{"n_layer": 16, "d_model": 384, "n_head": 6, "n_kv_head": 1, "head_dim": 64, "d_mlp": 1536, "vocab_size": 2048, "activation": "squared_relu", "norm": "layernorm", "norm_place": "pre", "norm_eps": 1e-06, "positions": "rope", "rope_base": 34300.0, "rope_fraction": 0.5, "qk_norm": false, "attn_scale": 0.125, "bias": "none", "tie_embeddings": false, "parallel_block": false, "init": "uniform", "init_std_qkv": 0.0357, "init_std_o": 0.00631, "init_std_up": 0.0357, "init_std_down": 0.00316, "optimizer": "soap_variant", "lr": 0.00332, "lr_mult_up": 1.18, "beta1": 0.95, "beta2": 0.99, "lr_head": 0.00694, "grad_clip": 0.5, "warmup_steps": 200, "schedule": "wsd", "decay_fraction": 0.362, "decay_shape": "linear", "final_lr_fraction": 0.1, "batch_tokens": 262144, "seq_len": 256, "doc_mask": true, "train_tokens": 831300000, "steps": 3172, "dataset": "wikipedia_en"}
Each number is 500 + 25 x the weight over its row's rms, rounded and kept within 0 to 999. Layers, rows and columns count from 0. Numbers have three digits each. The size before them is the row's rms in percent of the matrix's.

# layer 13 MLP up, 1536x384, rms 0.128, rows 613-708, columns 288-319
092:523481475503500527511459483489500493477510518512517517494553474502483553521483507481501514503453
099:506475506498516508511465514502476448498512516528470518489527510513515503469508454462534464469502
099:526507473534460560458475515472478498492452497468517479487486473511497483548514529507525518468478
105:537548466521502480470516504523504534515523474471488469501535511521486499450490486520495506474498
101:477541495499511478532527512529477464497517557490517524512516511509488446490450454514506490516497
101:472505482510503484536496526526523539479464477517481461530497480484519496507463525469466482514453
102:486520518517471516511533468510495485538536515442532481537462494461518529486499463502504525472469
092:526519484499474521428498478474485536557521521490486555478507522450491508516511457478515540496481
098:523490506509461491489509496519463501456544499481512482466511533534503508465517533528482488478529
108:486446501486495505507496514526486522490513516496562478467509486506492515494506519456450470483476
108:509527515479499499500476487491542487460499483501478514495520460491558482462508496482485496499535
093:476539487551515516520496481518493493493495558532494490522489510502473519507473450547503541454543
096:466524506535499485496538469523466512490490504477546534509474503460529498558522482475497500486487
102:520489505514491497510486516487505479523512529502476517506467512511498508496503491530511500516481
097:539454496488489504506494517505489477506517506468499505463507492506520496467504503513499502494537
100:471523520509467501496502536519500475518510495519553502517487572432498514518516509534496503490506
097:485500497491496542493503496528499537470514495497501506478500495506507486537494475488500438489539
098:532532538525509458499509493509482467533528494508512484460485521519435504434514446501518506468458
101:508494502511491461490475506490472494540540507513488500461532532496526478565583400496540480503493
104:514503515503518512521500508482508472499532533544477475549484492462489450513468504505495460522476
102:521492478562507526541486532527473523526522458489461489514496527463508514480476485508503522498521
096:501517494485492528461495480470533532449500533481516489480493492472519516518510507506496501460516
105:490491503532484480456506524510491489515480515501491525434513528509489513461473465516513544487497
102:504500474519501539494489455482467485491513566506507457476541480478438499513524459541543505445493
107:526524488499459500512540510525530508533508463502468494491509479506475538516497508530507522462513
106:489527484485507470474489481562531466455509457535512526471494533474503523504491533494511500500456
096:459518503526503489491489478471536479464523564468493515470525522513506497525494521503489522473468
099:520499529487524510562495504465491501545538498550524474501552491472454489529477526519493522470492
105:537508529495471497446520502490475482476518494573483504473477520503500488442499499490498506505511
107:537476522486502471462450475498550484487522469489465486524567473526458511482513520540518544506515
094:492517573487517511498496531529496486505495494530528493504515528512487538543481510501466514512497
103:516502550480509473480532533509482527499520494499498503501482517491470482541477519459514506477506
098:506472510452454523514473518506493531488468501486456529505491489469500516490465490486507453507516
096:468462547504498563474494504495485468468482530484503481497459502483504487471516488509534505513533
107:528524461448445532488518447473477466469533485517476523504500475464483537552529520516527523453495
094:483552520489516525497511476516503476500435454504483499508496502499488468568535499462503452518514
099:491523507508478491490465520466511495516458537485495520461478479441511458499500504458473482437489
102:455494510497473487509460494479522495486547518461528493508490498492535550494480486475534498500558
102:529478509449522515472502509486518515521503525478558545462492513498492518477495455512476554472515
109:498486498513521498470505487518468487477518498479532490550500494465526499520490503503511442520519
105:510469521480445472540471488474544472477515451525524499469476496488478490556511494494489480481503
098:511522523501469504498452486498476435493513448512514507497511540492493539447524503522448511493518
098:499463475478466525505493474518525469524484533500518482477471479471465486534475509465475514494455
104:510472468492494503503530499493499484514542502510478527430496507531517517470513465479509507486476
094:474448475514476480504551511511476547485471553524542492467465486482465543497484512471526439489478
100:478481510467529520532459509493489553492563488496503499527489452542500470481533517506549501504474
093:510516490499504526478491492481487521514465445527484525493543496495519454540504482555488552491487
087:510466492508496548468520452482508546527524516512522463495517534515535475483487488504519501486467
095:518489517467465522470485481522553498517565502504498484476506475473550513511507498490461534513469
101:477513461520520483524494473515503529512457457473521503500459478497525537537493501491515508452472
102:492504531495481549528498513484488498502519471505475484509520483489542524503516524546500465498468
095:525542488522517496462515500495529437547482489498512528502498526491547463496488467497479446512585
106:490522479500531455509520478478511502509480534533483513482528520477478495537540529513520511509541
092:511455520495500524516529493523507497483530480491505528509466469506493515517505374496506495518480
104:482460520493515472434424528488491476473505527516480489500481509470506509457505501459529475512521
100:536493509563484505499467528478530525522485501528451471491480514474491515463532481499491501519541
102:531512482492524526525518487538529520484473474480502480540503529523454450507549522498454515488527
092:487491526523513500548508468457490475482460496504453555510515476465520474499486511490479477481490
099:472493535490456496519519481483489488498470476528508455485462518480466537501545493482484508523501
101:521470479539536479558530487522508483471528517520484517455459473449546477484494532512492463485511
099:524507519492523489489472496487449502500506506485489505488491515516529491520496543481511460535494
096:502506515471543499491507470514503526529515541494506497506509499468480529531555480498513507442532
095:491527446506505506498520547499501486486504466494510477529526536492530509562491484494517492481535
102:461540512474499533551545524468476485482464545479500483490519520499528442495508521505494514496534
094:522491520515464490505495496543481513456487530532505483485534490523502544487502468466457513494509
098:439451509490514512503498439500505478495504510477507547491485502486504488539532432490486503510451
099:459489526495528513480512471509497473535481488509566514491506491522492500513520514510510463494540
102:480510527503496481465516535537506482503475475501533522476499483473521542535528485523528491430488
106:475512538499510508447491505489483462493541533494490474452533512488522487501524460528448489494534
103:500468468492523556488551537528493499491498503509499447473464510481451505475523569482511500513455
100:536485499476460501501527487488485485529508500496506483475480501474532497489511510480480507488504
099:517485529527477479462498523482469468528475521514541485518456518498484499495525494511469517530510
112:481516480489473493466497452516553518504491513509524535489482496511492453480485463505507490507489
102:534515471497517514508492480452492499450480519513449511511513505492431484467523483516513488492473
102:498538504525537469538467468465536502497534521514541515478532531492511486506522468461498539494516
106:503535499484519515510523499478479526491502500479500534507495529501482488522493490491517460499494
098:531498491468515524518530461532489484553487498454500528510496502496514481485525475513495522480501
102:476569510521485522487534515511479508516505558510519500519507499483472508490497503491470538492533
105:478494512474493508535531499506486514522518521522482526533478482504478523443508472512517470537513
096:492502473504496521527519489467501488513528481528477500500521499508505497491508543519493543465497
100:499509498509481483491555496536516505490518505488497521460485506527480459509474519489511515524469
098:483480519419526557541540501511481474526466485535475509502520466488473510487508520501485530500488
094:489488476475519492547494548483546520506547525498526495442512495507490448477501503529499482458542
099:503519550493509547495477515490511479509450474511466513512488515468472470526548474520466476480487
109:499499461488494501479532492495506518440510465498535532505470482512493489497505485499481523504515
107:470534515520518500528492480515552503539487537514487496466486510461468524476494508463453520535487
099:487488478553511510489488525477505516510500538509518531474502513517444483525442495459517505503470
100:453513442479461468519523495509528468512506488516529521479497482495545507532504482494470517489508
095:524500515474526512488464523510448511533541486507499472529530490540509490522523532487524484510496
100:501496482530459506463522514494498540565540456530504490495496485532481493482517528515499503505448
107:487474484501521510504492475505518503475527494510502531518542471515517510454520513495483481485554
105:500528459519541481503482478510484481490514509521486478514529500513527441505499485525511446479485
107:494488480495500505480550464518511464549503484545522457483507540486483502481494441520521525471492
097:484483473536489510528512507462485503449462522529496489484498484466492497520549497450495533532514
099:498526505507507480541536469512539477510479464505514473480498518462492521490481524499443496475494
093:514539463474468503524547502478488481530465504545476543482465523465549515509496468505507539496483
# layer 13 MLP down (transposed), 1536x384, rms 0.11, rows 613-708, columns 288-319
092:534449498488529525506489472508513537507527503529506474499494508503440530493476480514511422478517
105:531515509511496463515517512443537530502498511521523525513534496520509477493494483495479504482513
098:524504497534535503541565490489485522464499477513473503508495542497496504544488542493501540508496
102:506502514477486498564486445494513472499568515518520523544517502511520508463510547509497524522482
111:440526526459539545491510475456500509508493499515510458523444488528471469481501515509533505542457
102:485508497490582509481474500477541465496517476459520498534493504503570481460494550547482499511517
099:481506538488488483486517509431495502538505533553497464486489464474484550525513476462536509527503
080:522505490527500508507399510529483484494492514478483504522495529533504489566515520493492547469478
106:448497515490533526497494518466489500512469528483515472551513516524542515517474522500476544521511
107:474513496503519525501519493552482495477530463509529495518515505485521470494500495550480503508482
112:535469510489490487489534501521524503524496486489515504522519501501496504534491524468507497498505
091:531499498498510477479515481467493481518458502478489493512524542509517533468468496476487499557525
096:473501491489574526520472513577536487470486468501498508471509513486542514507465509513503484541517
105:533487543498537500478527484506507530504525513473492531508517470472500488525528516503486478473511
101:484502509495427507545523554486550473470513481510504482478486480480505520478496498515512518481509
097:481536499474500495540479487499482492511473466529525515475501504490516522480455461483489472546522
101:537486494527485514482430482488518491551506534504537511490503520494539480490468499492484522545500
101:483540514471533472464464460524525518533503511524478482494516513468469544504505504487464535525484
101:502502526541509517561513505514469480514437508484496487482484441508485506530497503496465518477497
099:526518514504520476499529493416558499495500496475470520567499516537484470516509542496482453514490
098:453466461515511539524530523487467537530489491514495523477488517493500535477541521503496504496506
097:509505516469471527482484565528501494494477510500466535503587510459512527557506506521497544482501
093:506503498471465496512499515513451498505487511537488491495498531501508509491496501472493507462505
087:482520560520497494543534508494502508506483497513493485486519501498518517517508532492472504510489
105:512495506507507475506502525511542476493501520526520491494563499508518531497498518499520535500540
102:500510523520522468519538510495500458488513499533496485581467491481499499492525531481502478487526
104:476475496500483501515483535498489489450460482501515491525480483558418485466493479512498476490496
110:431534516526515490522512509516522502469461450473506484486476478488470543519495511488514512495507
106:511510503455495520498480521549489499518509515509445479498493506563480505519465536489503483506472
105:484469449497523460431489491491514544537498463489510503459495475472541526528481484529521468512513
097:504488472496508508487516472523458486497508509521560493514471525500527522515506509503508501438496
103:518483472525492511541504495493529471511507517512469489559497522523513494498497550529516510517500
104:440502472474499483502493523498466516476430475451487443517459474524494481490512509489509486481514
101:518483472483495468459483487533504506525498466522494448476506483501484502559477530512524462537509
108:474526524491481506530502471543507476489486511483495514504476495443517505483469507564497495497528
092:512484563504498511500488520455511496476489541532472520505481489482507497509503496498542521490481
105:501539533487523503501471496465500484525482518473494513526476528527507497530518519530490539491495
096:536503478503475475520498529520459466483515498483461476531484484450468478534472531490509481510507
111:556491531532533487499510491514532522525557539472508483512499504504545510488508509497517499515499
107:485477448494500490438494449506518498494523519496470508509502527540451483508487523525522488513452
111:494508473528497548508484473483518525467470480468509491492462507557518499497474551530496541487553
107:502512503511445443519498501539543470505500492512489479462545531505507491495489522565504530513492
097:499483507513479491487492454457496515480503499486516542506482529498516507474534520542479473514476
100:526511507520528521529499478547492530549524496474478531533526519516503517488483519489493526478480
095:514461508496485534511490462539469567490508475486503479515567543518499490492517529487427468479493
097:474494498523506509467441508461489531539472503540467471508526500535468504506488480483499511507563
095:520510508460529501492509516517526515493489528477528490490474547480491485491552504512544534496476
089:523482473529508484491470496490492498492519481476499504464504534500488500516512522456471474522493
099:491523465461507474483547500505492472481483478470512480521472516535549473488489519463466470508498
103:475491485516447500479507506513439528560487483484491456506495477498519508514487485458459530504505
096:475453489506497520504526491552566491495474493473531533480502547518531515543440462495517517519512
100:575519502492498530527486490475465493512486499493487503488492462527499525526500461499473477477519
103:427493521490520485443471468528486524501491484487437482510541461475534531491492503515497522518507
101:504482541497477507514558506524527482519508498542539509504488526498504509482472510498519513487492
103:426486430494511507481481486474490511525503489515483518501504536483457532507543494537490531547486
092:557528534534543536512519474445524521476488487481487466479492476480509469515518489464531482494508
102:521505521516490486474500514501563476510497443506476510469517489547516485492498499477540498529477
097:424454450518490522490507487505513515533493518496494491473493541516488515526483532474529490578529
100:528495495499460492535523534516496508477472451517475501469529525497466474492488476513557539466529
107:488477482511455453511548501531481496512503497546468542529511465497511492503456465531475520493511
099:516526460486472492540570475506526522498493491505498501519515514466528537473474468495488510566528
092:552463503482551529501496538511481529516501519533492441508513497508474515522480556523505512510494
099:512506502536497542501506468515518469499540488491494501497478502486480479516509525480471487531472
096:475497511549518544509446499488493494481518525503496481482523509460524484469538520469496526490512
089:533532477521504507545454472464492514528524473507491496496479457457487519526496480503518493504502
088:451518524491506535499462467492490536507473515494500528482458520486486438537458527542455511532530
100:487465491508497494456437521518516504538542516494468496500522521485501528500504480556495496522497
103:476489495469539501520491484416476526475485509462503536518512498475460476483477511469515511450461
100:507487501524502450489471518529473484502510484463479509509519537446469483455453507479516497479494
101:543520498471492494505523509476499516526487523483491493514475508495491502520512482538497498514486
092:483441480492508469462540523468479494479479538506475558527515497523503546497501512471487522490551
097:476467518506492522482499524482535463524572503516531504491463471507481499468483520469507502497491
088:506481497530524508490517494508505450446512497482522527492524547474505529495496493503520512549498
102:547494478523467521526463526476529453525517536532508516494491531474572481484519503471480447476473
105:501519560503474468546510518483482517518540483491516511469549492526513530517481496493541527505494
109:546502472486512474534530461521502535506487544491441531496478530515493513506503521486452506499497
101:528461547513514476483513532501506506503516486508486479549513467548563519497492494514505502511468
103:462498512506462482520449510437461488510527526526508480519486487491489526529505490540475468523497
108:490512500521475469478489524533488476494461524491495496493514450510502474509527477455486484472536
098:533512475472541472513462549519478478516483512478527529464526512467478526490486524514520484487496
103:513535517519506475499498521507449544517512506503495489508529506503512495529507464494511547470507
095:503478474479489499499526518509477547491448480496461486471499505532478461521485474488467541524467
098:471492488510529498504459517517483460529500519519533534490507460496486464525508534509501478518507
100:513518491494520515452496454480503491477455499445493520470533485471500460490487515501471530468483
082:456502521504523491479422534465505514475537495514502513451502486539529486499527475476482494455503
107:523518520431482435464484482458498488503485513500489509482539542472462555535504469462487506444468
102:497479471502485465473492464478498528493472543527527527520514491496513473549494492517473467463514
100:449506545544467503520470507496492487518482459476489499472497496467538503490516461485485529466484
095:495453508488453508509460506504472498496511480489435496494487525493511523552538487519478515456502
104:522504472487489455536511482497451502507474458480513461476514501488486508471473493532475505518518
105:516496532494487482510502481527473499484488490463490547491494487506472480484495497504492540497453
108:529423471532491495503509516493472449424512506470496514499567494478466498488517464485491476478496
102:514541511473493538492491466491509496498474502540566492473510541498545539494477507494491496498488
104:479500544500494532473481557480481521491532514508493481532494501483477522546488524517513504480505
091:503464463494457507491529479535472474528508542508521489496463489523506535536509513475482486528475
100:507432515497523505525492459511520488445527505526511475504512480517516515498485480506509521502487